From a checkpoint of a small transformer trained on Wikipedia.
Training: a variant of Adam for these matrices, 130M tokens.
Each number is 128 + 24 x the weight over its row's rms, rounded and kept within 0 to 255. Layers, rows and columns count from 0. The size above them is the row's rms in percent of the matrix's.

# layer 2 attention value, 32x128, rms 0.0828, rows 16-26, columns 0-127
size [103 118 101 106 104 105 102 108 106  99  97]
[[126 129 103  72 131  91 135 140 111  95 106 136 160 107  85 130 134 137 161 109 125 146 128 155 140 113  99 138 114 151 111 140 127  91 124 118 129 102 121 143 170 147 147 154 146 184 125 150  96 122 105 113 142 121  80 134 147 115 121 103 136 178 123 132 123 102 104 139 156 141 136 140 102 146 128 169 124 166 114 105  82 142  89 100 160  99  82 116 107 120 137 101 183 128 107 150 120 119  83 152 122 136 139 164 123 169 160 104 147 158 145 137 116 167 148 126 113 185 111 132 162 129 100 129 119 160  99 119]
 [123 131 124 120 126 119 151 168 157 124 130 143 163 129 153 146 143 146 131 166 120 156 156 126 135 134 126 119 137 153  79 114  96 146 119 130 170  59  99 122 165 110 179 144 117 140 117  72 108 212 140 148 116 125 128 163  88 113 133 113 134 116 137 122 143 138 116 116 135 103  94  79 119  93 128 115  88 136 128 124 126  94 109 120 141 103 133 136 165  92 114 121 115 119  97 154  97 138  97 121  90 129  81 117 111 143 134 133 134 132 129 117 146 149 160  97 128 113 177 154 151  99 100 149 134 127  88 125]
 [121 153 137 144 110 132 144  99 117 141 142 147 144 116 186 131 102 167 199 141 137 137 170 136 127 121 137 120 146 153 107 121 137 149 136 139 151 142 150 128 135  86 113 128 147  90 111 142 134 130 154  90 111 112 161 145 118 110 107 122 159 153 153  90 116 136 128 146 113 120 112 103 142 110 129 125  90 138 112 120 109 162 113 131 104  75 162 112 139 160 134 147 120  52 131 117 174  87 138 150 148 146 115 110 143  96 145 117 119 173 104 162  91 116  88 117 121 110 152 111 172  86 110 101 124 161  97 148]
 [ 91 118 122 158  96 147 120 101 107 144 107 140 136 104 132 159 128 128 201 138 126 143 123 135 131 123 143 120 148 120 102 160 112 130 133 120 105 139 126 136 125 139 120 132 136 129 123 139 116 161 129 128 130 109 140 106 134 152 128  74 126  62 109 126 113 194 136 110 136 130 127 116 103  84 155 144 146 132 215 134 111 118 142 116 122 183 155 113 131 177 116 106 140 107 104 104 124  98 113 135 152 131 176 124  63 120 108 129 145 160 121 113  73 136 117 156 135 143 112 158 176  97 108 118 128 130 109 120]
 [ 98 181 110 114 160 134 141 156 130  99 115 141 146 155  85 124 128  82 128 148 137 142 143 114 129 128 143 105 111 136 104 168 126 133 129 142 110 134 134 149 133 114 149 123 113 131 119 123 155 165 155 182 132 156 140 167 114  52 110 121 139  94  91 153 150 161 123 158 133 169 126 153 153 159 122 113 121 133 176  92 122 115 100 131 141  79 144 121 147 139 173  85 141 139 142  86 136  94 118 137  95 129 138 102 154 132 124 140 129 114 110 127  94 116  84  70 128 109 116  75 118 130 144 145 129  98 142 129]
 [159 114 145 112 122 161 135 113 166  95 192 163 114 113 129  90 120 153 169 108 110 162 135 147 126 145 124 113 153 124 143 116 182  76  93 139 116 128 131  89  86 118  85 111 141  90 123 118 109 135 114 106 116 126 125 137 100 160 124 109  82 163 160 121 152 174 153 183 107 120 110  93 114 125 110  93 130 135 158 118 165  85 143 138 108 118 122 137 137 101  94 112 150 136 129 135 140 158  87 175 106 124 154 140 118 165 128 112 126 124 150  96 158 142 108 119 131 137 135  88 135 131 107 135 133 143 151 108]
 [126 122 183 103  99  92 150 136 131 141 148 101 102 152 128 153 153 124 107  99 121 133 101 116 107 151 112 126 122 128 165 180  99 140 164 124 155  81 120 166 113 126  95 132 112 107 145 160 114 143  92  87 139 107  91 145 118 123  90  84 166 102 183 122 134 146 109 133 133 124 125 139 109 126 117 106 124 117 129 169 151 119 148 139 142 104 124 136 138 173  91 150 100 130 163 164 135 138 147 161 129 139 129  97 120 131 113 123 143 105 100 115  74 107 127 130 114 195 114 192 105 135 128 146 119 129 112 141]
 [114 172 118 163 120 126 163 116 126 124 125 146  96 120 135 154 112 140 151 176 137 112 108 139 139 139 120 119  81 137  92 122 146  93 111 103 159 112  74  68 155 126 123 128 167 152 141 134 112 115  76 135 116 131 110 155  99 120 109 157 170 113 145 131 146 125 125  98 143 130 103 146 142 107 102 145 148 115 173 139 127 164 197 125 180 130 153  98 120 135 136  89 123 101 172 127 107 138 114 131 159 119 130 131 131 154 108 166  96 122  76 126 142 110 121 112 136  96 108 125 154 139 147 165 124 151  88 140]
 [112 124  93 138 130 159 117 160  99 112 158 102  91 113 142 139 142 111 128 130 130  72 108 160 113 159 134 114 142 148  96 131 122  92 119 165 102 155 102 165 118 112 104 157 109 142 132 124 126 134 178  97  91 109 121 122 139 129 115 157  90 132 134  80 135 137 114 118 120 123 141 178 149 147 106 120 122 183 142 126 102 115 197 117 133 107 162 104 105 155 104 114 149 157 143 149 136 112  96 184 151 131 151  96 136 117 139  86 151 139 102 115 138 155  93 128 135 167 171 141 104 151 148 123 128 139  93 124]
 [146 120 118 130 117 140 163 125 148 113  95 128 115 134 109  99 133 140 100 163 133 154 130  95 129 140 144 130 119 102 136 162 147 126 101 130  68 154 108 104  99 122 128 208 142 131 131 100 138 114 135 101 147 125 133 162 131 114 119  96 146  67 129 140 137 143 175 179 117 128 164 121 105 188  82 115 134 142 102 115 150 160 103 137 146 139 119 135 135  95 152 115 152 111 129 140 141 119 106 123  87 136 136 139 185 127 132  86 151 115 159 109 102 101 123 168 128 134 131 106  81 151 107  93 126 146 166 106]
 [ 99 142 132 161 138 133 145 146 165 144 141 119 173 131 105  77 145 173 103 147 142 148 108 115 123 138 139 127 126 138 135 154 136 137  90  82 125 139 143 125  88 174 173 107 101 174 121  68 115 103 143 124 126 118 123 106 150 145 125 183 120 119 109  94 119 128 160 170 112 137 131 157 163 119 155 101 109 112 116 144 132 128 110 144 105  98 116 103 158 146 102 128 110 129 161  77 132 136 102 169 111 131 139 135  93 166 108 137 116 141  85 139 140 117 160 124 121 102 105 191 142  89 138 114 127 119 156 124]]
# layer 2 attention output (transposed), 128x128, rms 0.0898, rows 16-26,48-58,80-90,112-121, columns 0-127
size [ 84  85  80  88  91  94  89  74  88  69  79 137 129 119 108 118 126 111 120 127 118 119  90 104  98 103 105 101 108 108 100  90  87  80  86  93 115  99  93 115 110  87 100]
[[104 142  86 150  96 147 130 126 130 118 128 164 153 182 121 120 100 127 164 143 131 167 119 119  97 140 125 127 149 153 124 122 105 144 184 105 136 131 169 154 142 129 144 146 146 163 141 113 133 145 164 113  92 113 124  85 123 106 163 114  83  87 138 143 110 119  86 117 132 115  90 135 129 112 116 106 130 149  82 167 143  69 118 128  91 149 108 124 129 151 131 119 129 141  92 112 191 116 126 132 204 171 123  94 125 137 131 111 128 113 116 144 160 135 110 138 142 117 107 112 109 127  94 119 127 169 115 125]
 [150 105 117 113 106 109 101 142 148 118 147 169 105 113 118 137 165 150 146 108  67 137 126 118 132 140 168 124  90  99  91 166 136 149 122 144 123  99 148 149 118 132 139 137 160 139 158 121  83 125 119 134 155  86 103  99 106 151 143 116 120 159 146 123 100 157 100 133 145  75 104  97 150 156 113 115  91 127 125 144  81 126 172 138 107 122 120 114 187 139 154 125 147 123 129 136 106 175 131 150 129 154 118 111 137 105  79 115 172 158 167 167 124 118 148 144 128 123 155  77 109  96 121 123 149 126 131 106]
 [134 148 157 118 108 137  74 102  86 127 120 127 118 106 144 108 128 117 141  95 111 107 131 140 126 152 143 113  94 130 106 129 118 142 130 132 116 138 137 116 120 149 109 123 193 133  93  98 126 151 139 151 157 127 123 131 172 105 116 114 114 119 190 112  78 146 137 117 125 121 119 130 156 136 169 146  95 139  59 118 141 152 109 137 118 148 122 122 123 121 128 148 116 150 123  86 111 146 124 122 150 209 124 134 147 109 156 171 138 157 141  73 115 138 125 118 151 161  89 130  95 171 138 117 166 157 157  89]
 [140 117 118 100 131 151 142  99 122 171 140  91 144  87 115 117 125 115 137 138 160  83 128 128 160 149 111 118 131 134 145 186 120 154 139 104  92 146 116 140 147 143 124 112  99 105  91 120 127 149  90 166 125 103 148 128 133 150 131  96 147 143 112 109 107 137 178  64 145 106 161  98 130  82 127 150 148 165 126 145 156 126 106 110 153 150 140 158 101 130 147 114 122 111 148  98 176 111 122 113  81 124 143 146 167  99  93 111 124 126 120 110 101 133 111 110 134 206  97 121 130 145 155 162 147 137 129 137]
 [141 123 149 118  99  99 143 140  86 104 119 116 133 134 113  99  81  76  90 118 185 145 133 117 136 107 156 137 126  82 101 105 174 119 136 140 108  97 151 108  95 142 151 143 170 145 129 124 116 109 123 158 139 142 124 149 130 157 124 143 131 118  94 162 114 153 109 120 127 108 125 148  66 130 174 112 121 101 116 107  99 175 120 137 151 130 108 138 163  99 108 137 138 115 149 140 107  85 154 138 128 132 165 104 163 106 185 183 149 138 151  94 137 132 137 139 108 143 137 139 114 132 157 119  74 140 112 139]
 [109 105 127 124  99 140  72 104 143 113 135 154 145 148 113 109 141 160 154 137 124 125 122 120 108 133 107 176 113 148 131 124 132 170 112 110 123 129 111 151 112 145 128  93 150 122 121 121 113  80 142  93 138 133 161 183 152 106 135  92 163 111 151 117 146 104 131 150  87 107 163 139  77 156 160 138 104 110 133  77 169 124 117  82 159 117 154 144 109 122  98 112 146 133 151 151 147 138 148 141 114 160 160  92 136 132 113 133 147  68 126  94 136 159 124 107 169 157 115  91 136 162 133 104 149  87 129 139]
 [116 122 132 126 106 155 129 123 142 177 105  91 109 136 121 111 143 142 116 140 124  92 141 110 151 155  93 125 130  87 111 141 108  97 144 100 115 112 110 147  94 121 142 129 146 122 136 167 125 126  98 137 111 110 157  96 153 116 105 147 125 101 149 118 126 131 142 145 126 137 136 108 140  62 111 136 145 140 154 159 107  99 128 142 125 151 121 150 130 156  52 134 118 151 134 154 111 135 148 148 144 160 109 134 122 147  62 122 122 154 113 169 136 107 170 152  90 122 138 136 131  67 193 162 142  95 124 182]
 [112  95 107 138 118 118 112 135  94 127 166 106 118 137  80 142 160 178 156 139 123 123  95 115 128 113 191 120 104 134 132 125 118 112 158 143 116 109 145 110 161 122 151 109 106 176 174 110 169 148  99 115 107 123  96 131 114 146 146 190 117 118 129 143 125 122 133 127 153 121 137 103 136 152 141 112 131 187 169  96 156 138 132 142 132 114 106 120 156 131 134  97 162 149 154 138 173 100 106  91  89 155 149 102 102 131 142 131 122  98 133 102 124 116 147 109 123 124 133 138 114 124 108 129  44 111 141  96]
 [105  80 133 100  96 139 123 131 132 116 109  78  86 118 153  96 155 134  87 107 141 122 165 128 105 134 124 142 140 169 109  85 160 112 154 135 106 127 104 138 137 108 118 135 157  99  96 141 106  92 138 140 145 111 154 129 126 118  82 114 162 140 147 145 136 141 149 119 118 151 138 131 101  86 134 159 148 135 168 143 127 133 130  78 154 147 111 151 104 112 103  86 108 142 146 126 165 175 130 140  96 129  96 145 142 104 108 185  97 155 103 143 130 134 149 139 121 131 119 142 148 152 176 176 133 111  99 178]
 [171 132 128 133 121 136 129 123 126 104 103 130 159 167 132 112 143 115 143 144 145 169 129 129 117 132 132 141 159  77 129 129 124 152 126 146 143 117 105 120 112 145 149  90  86 130  88  86 143 118 157 123 113 150 157 182 127  95 131 146  93 103 116 106 124 104 134 130 110 124 153 132  85 114 125 110  88 153 125 126  96 151 121 148 145 127 114 149 118 114 123  90 147 114 134 100 149 123 166 108 161 153 125  45 123 128 179 121 106  96 100 134 144 142 193 133 187 117  99 120 151 128  86 154 153 138 102 120]
 [137 127 153 134 152 147 147 155 146 124 136 156 117 159 112 123 138 152 118 144 154 155 122 155 128 109 124 128 131 113 143 115 125 133 132 126 159  98 154 109 170 140 143  82 157 144 160  90 117 119 165 107 101 175 100 192 131 120 145 123  81  96 161 128  64 133 110 141 131 111 116 139 112 146  99 151 115 158  89 126 105 125 132 138 109  90  93 121 152  79 135 122 141 125 112  70 121  91 140 112 104 163 127 101 125  90 189 114 110 136 149 121 138 153  92 132 121 150 102 120 139 157 108 126  90 163 108 121]
 [155 138  85 157 147 118  77 144  97 152  84 128 122 128 106 117 130 139 153 109 141 155 156 160 128 138 142 151 130 138 102 123 137 153 177 111 141 126 133 140 124 166 131 143 191 135 114 148 145 112 151 120 120 122 175  96 132 174 127 126 141 146 106 119 109 114 103 135 126 124 142 116  93  97 114 108 129  78 146 153 188 115 122 137 155 101 115  95 150 128  60 138 140 142 104 121 112 109 147 105 196 151 113 155 130 123 134 116 143 112 152 117 151 121 121  90 123 141 106  80  96 128 162 132 133 113  81 115]
 [ 96 118  96 112  60  80 113 139 104 113 162 111 137 136 122 147 127 108 104 105 119 123 162 143  88 144 150 129 140 117 151 137 110 144 108 106 111 119 134 118  89 115 136 135 143 185 140 139 122 135 150 150 152 133  83 113 139  96 138 122 126 130 129 139 112 154 116 106 146 147 111 136 134  88 166 145 151 176 115 119 121 102 119 155 141 162 138  74 175 129 134 113 145 132 111 106 128 148 123  83 155 161 135  93 112  97  89 135 131 146 213 122 151  87 125 137 108 121 136 114 119 129 137 190 149 134 135 109]
 [132 168 120 119 109  94  86 125 144 105 142 119 115 145 121 179 135 109 123 142 142 123 130 130 145 183 148 133 100 122 135 122  72 143 165  93 119 117 129 151 136 147 128 107 141  95 127 123 139 158 132 164 164 136 100 121 118 108 114 113 127 129 165 128 133 105 114 137 120 107 117 123 106 144  95 109  73 156  72 109 137 145 147 143 139 153 112  99 106 123 164 140 105 114 114 148 109 120 159 160 132 162 118 129 147 135 182 181 110 130  67 113 101 120 147 189 184 127 136 111 119 114 101 149 130 175 119 113]
 [123 171 120 114 123 122 173 121 151 126 128 119 130 122 119 156 150 138 164 169 141 110 122  93 100 157 123 134 124 125 159 122 161 104 129 142 180 114 136 187 156 127 151 104 101  69 117  91 138 124 117 139 135 121 139  83 104 111 138 112 140  86 131 118 151  82 173  99 142 124 135 128 118 114 145 104 112 158 101 148 151 134 111 149 139 141 143 105  65 164 140 102 120 123 110 119 132  98 109 170 116  87 111 145 108 154 168 120 102 116 113 111 104 134 137 191 162 153 110 102 113 117 107 162 155 137 137 118]
 [ 96 106 121 134 106 103 116 137 117 138 148 156  94  96 133 146 127 114 107 123 171  63 120 131 117  91 128 118 141 115 154 125 119 146 129 177 100 127 105 132  49 127 141 129 159 146 118 111 109 121 109 155  79 124  90 146 109 119 137 110 158 166 127 132 110 154 123 129 118 104 143 154 112 139 117 129 124 110 118 118  97 166 149 142 150 151 111 160 166  90 135 142 160 138 150 134 105 142 141 113  77 122 160 112 127 122 118 141 139 143 180 129 131 130 131 123  69 134 120 144 130 129 162 158  75 114 176 182]
 [111 147 128 131  83 129 114 143 134  96 144 109 131 163 131  89 118 147 151 135 114 123 141  91  90 142 136 145 127 113 146 131 168 142 155 137 101 108 134 137 106  96  85  77 123 168 143  96 160 114 146 114 100 140 145 185 157 125 127 105  92 121 161 126 178 104 152 162 125 150 161 130 107 144 142 110 130 148 144 100 122 132  90 146 123 145 139  96  95 140 150 127 101 153  76 127 148 122 115 192 164 125 121 130 150 124 133 164 106  86 105 101 121 141 139 149 115 111 126 142 159 123 111  73 166  92 139 119]
 [114 120 126 140 131 162 133 130 129 139 125 125 106 162 122 161 160 176 174 139  90  68 133 125 160 123 113 152 151  86 111  95 125 134 137 137 130 124  83 141 145 164 117 122 166 104 135 122 107 131  98 134 111 102 144 128 121  77 112 127 184 123 153 124  87 130 127 132 113 115 132 122 153 102 127 129  95 116 127 131 155 113 157 146 114  83 144 211 139 101  72 106 123 133 128 157 112 128 127 177 110 116  61 142 128 131 126 122 115 112 148 136 145 136 115  96 131 133 159 130 106 136 163 111 124 123  91 163]
 [132 113 114 120 110  92 114 132  96 142 133 116 131 122 132 119 112 164 166 160 144 148 117 132 135 150 140 129 120 128 116 178  94 169  98 117  95 138 115  97 152 120 154 111 119 176 143  95 185 135 122 151 134 136 114  90 104 122 126 165  83  78 143 115  85 134 108 104 100 164 122 106  94  99 127 120 182 146 146 129 159 114 115 155 122 106 129 103 153 127 134 136 132 164 162 142 127  93 145  88 184 112 111 124 118 143 130  99 139  99 153 128 200 118 132 124 132 104 117 130 104 139 122 181 121 151 118 126]
 [139 121 131 100 137 153 100 139  92 153  89 123 128 138 101 152 146 145 162 104  89 131 125 150 140 148 127 129 145 125 144 109 142 205 144 116  71 177 114 177  96 134  81  93 134 130 112 118 129 138 135 136 113 112 169 110 165 156 115 128 165 150 151 118 102 126 130 140 134 146 141 124 134 129 116 118 118 172 169 104 145 124 131 174 146  81 120 106 125  82 104 107 129 142  92 121  84 157 132 160 107 137  65 162 123 109 141 142  96 108 124 131 106 131 122 119 115  92 121 113 159 144 127 110 144 153 137 151]
 [124 110 123 171  79 159 100 143 119 105 132 121 128 134 126  75 116 135 129 139 157 107 120  93 133 120 129 107 118 132 134  93 156  99 148 188 117  96 104 101 106 159 132 131 174 163 121 122 132 101 134 107  54 122 159 142 157 152 119 120 115 130 122 124 161 117 136 147 112 128 131 154  80 117 126 118 108  87 137 153  78 158 143 119 144 169 156 158 166 106 123 153  98 139 103 111 148 129 127 144 137 164 154  85 123 141 129 154 160 144 115 145  99 130 156 112 137 124 110 151 163 108 167  90 136  93 118 150]
 [ 97 117 170 179  84 156 166 133 160 134 159 135 135 139 113 139 132 119 103 108 176 100 123  98 100 109 154 137 125 131 121 138 167 144 100 155 160 102 137 141  97 149 141 108 142 126 147  96 124 105 135 153 132 124 104 121 135  93 155 128  50 125 143 128 147  99 124 112 137 141 148 140 119 129 140 115 104 163 112 160  92 123 149 131  97 140 108 113  65 124 149 102 112 122 117  95 184 140 115 164 170 128 134  96 110 113 107 112 117 184 126 117 125 130 121 109 157 101 115 187 138 156 113 124 119 114 120 130]
 [ 88 157 117 170 143 170 108 118  81 140 116 179 125 130 158 135 118 125 105 128 139 119 108 144 101 126 127 120  75 148 111 137 129 155 123 112 166 112  83 175 170 135 164  88 161 184 157 134 134 138 171 117 123 128 105  95 133 137 144 128  91  99 109 136 107  92 155 104 129  96 137 142 139 113 124 129 128 143 141 154 150 120 130 170 137 146 104 116 124 128 127 127 150 156  70  87 140 116 145 109 148 163 105 145 134 143 133 135 122 146 129 101 104 107 142 113 100 139 118  83 122 154 133  71  93 161 118 144]
 [115 110 117  80 111 138  87 133 138 111 140 141 130 123 109 150 148 134  90 130 129 157 125 142 124 116 129 133  91 107 105 119 122 160  86 164 163  87 122 136  99  99 186 124 158 110 137 106 132 148 122 124 174 145 150 107 156 149 144 157  98 133 141 123 116 109 108 138 145 125 126 102 135 121 129 157  68 112 149 118  85 134 140 131 119 131 147 106 195 151 144  97 133 159 148 100  79 109 118 128 135 152 143  87 188 109 102 136 167 163 121 116  94 118 128 126 136 161 179 124 119  98 116 122 167 135 138 105]
 [ 90 173 150 151 125 128  68 142  95 126 119  78 108 142 148 109 118  88 142 143 138 115 119 124 126 128 165 118  92 105 116 121 125 142 123 170 113 140 111 115 139 123  95 103 112 103 114 136 145 195 124 170 136 137 148 121 141 163 129 143 127 107 154  90  99 168 140 132 125  91 109 133 119 120 130  89  95 147  91 134 136 179 137 134 111 146 128 107 108 102 139 149 149 121 147 117 149 151 139 132 146 178 109 100 149  96 159 144 142 132 115 108 105  88 128 119 176 125 123 124 125 181 105 162 143 132 180  93]
 [115 160 105 131 128 103 141 129 148 131 148  93 145 106 100 121 120  76 157 175 195 101 137 120 132 126 165  80 151 141 130 165 130 144 143 128 102 132  92 171 137 100 137 143 118 134 126 135 114 126 126 172 127 102 137 152 100 110 156  89 144 123 104 130 119 147 174 112 151 136 111 110 135 109 115  90 124 142  92 106 114 125 138  83 156 140 149 173 105 149 118  88 121  96 129 102 171 162 152 119 140  90 118 126 133 109 131  97 169  67 123  98 112 122 136 133 148 163 137 130 157 126 113 180 130 130 136 123]
 [137 144  85 163  95 128 121 131 128 105 163 165 158 135 142 174 127  97 121 150 169 165 139 122  78 129 156 115 121  93 138 117 131 163 133 119 115  83 160 114  97 116 146 119 143 132 143 125 107 140 120 114 157  61 142 122 124 105  88 150  95 103 128 118 140  98 120 131 143 126 143 149  88 154 165 158 114 100 139 135  95 131  86 125  81 115 132 126  84 125 125 103 137 116 116 159 119 131 158 147 141 142 134 164 176 140 156 153 143 146 111 124 147 108  92 146 121 113 100 165 134 112 143 110  74 169 110 112]
 [ 97 108 119 119 137 156  77 115 117 114 150 154 137 131 159  83 132 145 166 103 170 136 139 136 116 134 109 192 127 166 113 145 139 165 115 129 123  97  92 125 153  65 136  98 175 139 156 132 150  73 151  94 146 145 168 141 104  85 114 157 126 133 144 145 108 134 148 131 133 111 157 131  83 114 135 150 100 113 122  99 154  99 129  92 119 166 136 145 118 118 143 121 142 125 139 121 146 142 102 148 109 146  92 147 121 133 139 155 125  91 150 108 119 118 145 171 155 122 115  93 169 154 117  85 103 120 131 125]
 [122 108 143 130 105 140 146 116 178 132 135 103  92 190 109 118 164 120 192 127  98 149 133 113 122 136 141 154 126  93 114 103  63 138 151 121 130 103 139 134 119 116 157 144 104 108 151 135 103 125  81 132 126 137 101 113 135 109 104 112 133 102 210 130 112 141 126 171 156 121 121 132 121 107 126 109 106 125 130 166 144  76 119 175  92 119 127 135 126 158  73 139 137 136 141 151 152 106 148  89 152 166 111 154  94 155 145 119 133 105 138 134 115  97 119 125  93 143 142 164 113 138 137 154 127 117 119 138]
 [124 123 104 140  73 124  97  93 105 100 158 130 146 121 116 153 122 158 125 174 146 123 115  90 133 149 190  99 124 109 108 115 145 152 135  85  88 127 115  84 150 157 149 144 104 147 134 178 170 131  98 135 128 114 150  97  88 134 108 181 136 108 125 102 131 148  93 131 145  99 103 131 111 121 129 158 110 137 145 111 170 138 127 117 128 128 145 131 127 137 110 124 134 144 157 138 159 139 135 129  80 118 128 134 152 174 141 133 138 128 138 133 171 120 126 120 134 103  85 124 130 114 127 157  37 100 122 112]
 [ 93  75 129 128 133 132 128 143 113 106 107 106 120 139 184 114 128 117 122 120 179 133 135 152 148 121 151 150 164 160 116 121 150 128 115 154 121 107 110 114 144 103 126 120 139 162 149 116  63 116 169 104 104 120 164  80 143 102  83 131 149 103 152 158 102 128 135 156  85 130 100 159 149  87 116 114 116 131 151 142 127 121 182 115 124 170 154 141 139 103 123 108 149 112 117  89 138 157 112 125 109 116  97 142 102 107 138 155 137 142 113 120 110 170 176 142 148 123 137  96 166 138 108 177 109 116 100 108]
 [117 153 122 162 126 170 112 115 111 130 131 131  92 162 148 138 163  97 161 163 150 182 133 128  95 135 103 139 134  96 102 110 130 159 114 170 115 107 107 125 119 130 110 108 116 125 143  80 139 131 151 114 131 154 125 119 146  99  78 170  96 122 111 151  76 146 123 148 171 100 151 129 124 130 136 126 106  84 133 131 117 127 123 108 138 142  92 120 123 126 104  76 128 129 116 159  99 116 131 116 178 211  99 145 140 134 171 106 113 118 136 136  88 130 155 131 132 141 131 106 115 153 120 138 183 136 107 135]
 [109 143 184 160 112 122 186 130 147 174 123  77  94 142 114 134 169 126 107  85 138 125 119 140  97  98 136 128  94 116 128 136  99 116 112 103 111 157 115 136 156 124 109 169 134 118 127  96 135 111 173 159 141 131  96 130 125 162 131 114 128 119 177  72 138 124 138 115 129 131  80 122 154  86 106 104 138 154  96 143 137 137 122 170 120  92 103  89 120 130 109 134 114 140 130 126 121 128 118 150 179 142 142 151 119 145 126 105 120 147 129 123  96 137 127 124 120 189  94 135 133 145 123 102  95 138 128 190]
 [118 129 120 144 139 152 100  40 141 104 142 153 126 130 103 109 129 122 123 136 101 104 135 137 152  97 127 128 112 124 122 143 110 114  93 123 165 126 130 179 147  96 156 101 116 154 159  86 113 108  86 135 112 144 118 170 111 156 141  81 122  70 138 128 104 161 127  76 155 110 121 110 164 121 151 133 122 134 131 164 143 126 119 164 172 163 105 111 131 102 139  91 135 137 100  96 158 157 136 130 106 151 126 145 121 145 121 148 110 134 131  93 183 130 133 132 159 121 135 147 152 175 135 132 133 107 110 165]
 [141 129 119  85 134 110  88 131 145 144 121  91 118 138  75 125 194 136 138 167 106 134 167 116 117 131 139 127  97 133 135  98  94 149 117 155 140 121 140 157 127 106 168 117 135  91 171 141 110 144  92 160 113 144 125  80 134 132 125 101 121 120 167  77  93 132  92 141 161 132 115  80 166 170 149 143 151 104 147 141 128 110 119 114 135 104 154 107 158 103 105 110 125 126 123 135 128 157 120 124 132 177 107 110 105 133 103 106 175 142 131 129 119 126  88 151  89 123 147 118 157 154 128  92 156 164 142 136]
 [ 82 119 108 150 124 144 123 144 107 145 151  76 108 130 131 124 164  95 161 151 137 122 142 155 135 111 133  82 114 122 134  98 118 112 128 155 104 148 132 182 129 104 123 149 154 141 117 127 113 139  88 138 110 130 107 115 128 177 119 114 123  93 161  71 129 168 129 122 180 107 118 116 122 119 168 141 139 146 119 145 126  55 101 140 111 139 134 149 124  83  75 131 146 170 157 129 108 179 102 184 133 142 113 149 134 126 107 152 142 169 124  96  97 110 137 108 144 119 111 142 142 111 116 153 143 134 146 123]
 [127 131  80 167 144 144 105 146  76 113 132 130 122  64 129 119 143  76 153 117 134 126 116 124 153 151 131 106 126 130 120 124 120 140 156 172 107 147 150 186 154 138 175  93 155 180 131 142  94 133  82 168 148 120 109 102 130 124 166 158 121 122  97 152 120 137 129 141 151 135 121 127 131 126 137 124 103 106 132 109 127 101 118 124 158 141 124 166 122 137 134 155 121 143 107 104 147 131 126 183 103  90 143 142 139  80 135 112 174 100 111 118 125 112  87  98 117 143  95 141 169 118 127 151 106 168 107  98]
 [114 163 136 140  94 159 135 188 110 152 124 107 134 168  87 152 148 103 135 156 118 167 136 122  95  98 123  92 127 100 126  95 118 175 146 140 138  76 159 113 103 116 113 154  70 176 129 140 109 154 100 126 131  91 136 112 114 138 146 113 128 127 134  97 111 144 129 117 103 145 138 138 106 164 114 105 138 128 127 109  98 114  94 123  87 112 179 147 159 140 103 119 165 119 109 175 118 123 153 149 166 134 140 149 123 104 164  93 131 132 115 116  94 115 111 140  81 134 134 150  85 135 133 150 115 158 127 116]
 [ 91 140 104 133 120 119 104 121 151 115 138 152 145  73 190 132 150 133 133 115  87 163 127 105 151 166 122 170 139 134 111 126 133 137 100 139 136 158 116 112 115  96 156 133 140 119 126 126 120 134 108 145 126 136 123 125 111 131 118 177 150 146 119 154  64 100 130 164 139 123 148 115 108 116 132 132  94  78 149 116 148  94 136 124 138 125 151 140 149 114 154 138 133  97 155 117 158 132 112 167 108 117  94 147 123  92  88 143 176  98 172 127 114  98 131 126 150 106 112  96 196 151 114  76 160 102 150 130]
 [132 135 109 153 165 148 109 114 133 120 123 108 122 161 112 150 136  96 173 129  91 128 135 149 151 147 154 135 105 129 128 112  86 170 163 133 141 117 157 156 124 134 190 119 110 136 128 154 109 159  89 135 102 126  71 107 139 152  97 151  96 104 159 124 101 117 159 194 170 122 141 120  80 125 140  97 104 144 121 177 110 113 120 175  71 133 126 106 112 165  87 119 149 130 117 133 114 124 161 106 153 162 142 152 127 136 129 127 150 119 125 134 102 100  76 127 102 119 138 146 123 112 121 110 121 139 128 113]
 [145 123 123 127  86 160  91  97 106  89 105 121 144 157 104 155 109 111 123 179 129 109 133 111 148 105 177  81 123  87 128  92 150 117 119 101  98 112 128 108 141 131 125 126 105 171 163 162 181 141 128  86 107 113 161 127  78 197 101 130 134 129 136 111 142 167 118  93  85 132 135 168 118 109 135 136 130 168 105 113 139 118 114 113 132 163 154 111 107 127 102 131 145 160 133  99 169 125 157 135 112 137 128 130 133 146 135 141 127 172 118 136 141 125 118 131 116 117 131 156 117 125 118 186 102  98 142 133]
 [115 143 116 159  97 105 111 128 153  89 118 149 147 110 178 141 126  89  89 109 130 152 112 147 113 137 149 113 151 117 108 138 157 102 146 140 130 132 118 126 178 121 120 107 100 171 127 126 131 127 161 112 140  76 119  90 129 139 103 194 119 122 124 168  99 127 129  98 138 174 133 147 125 112 136 165 131 119 117 121 106 123 136 116 134 180 144 115 106 124 175 140 154 146 143  58 135 137 141 129 104 110 101 149 136  62 123 151 147 129 169 128 117 103 157 109 173 105 129  93 100 132 115 158 106 114 128 149]
 [ 94 160 128 122 146  95 112 105 130 135 173 126  96 150 170 193 161 120 170 126  82 136 120 140 121 104 111 132 119 125 103 135 145 130 108 156 126 117 129 146  69 103 147 133  91 142 129 131 102 115 113 126 115 159 135 125 130 110 104 120 116 118  99 170  52 141 147 166 174 144 130 101 141 155 148 124 127  96 136 138 120 100 133 144 143 116  93 143 124 133 126 110 142 125 111 181 115 129 110 125 156 154  70 145 138 138 149 107  96 106 124 129 109  99 148 121 176 130 134 126 156 146 117  94 183 154 128 147]]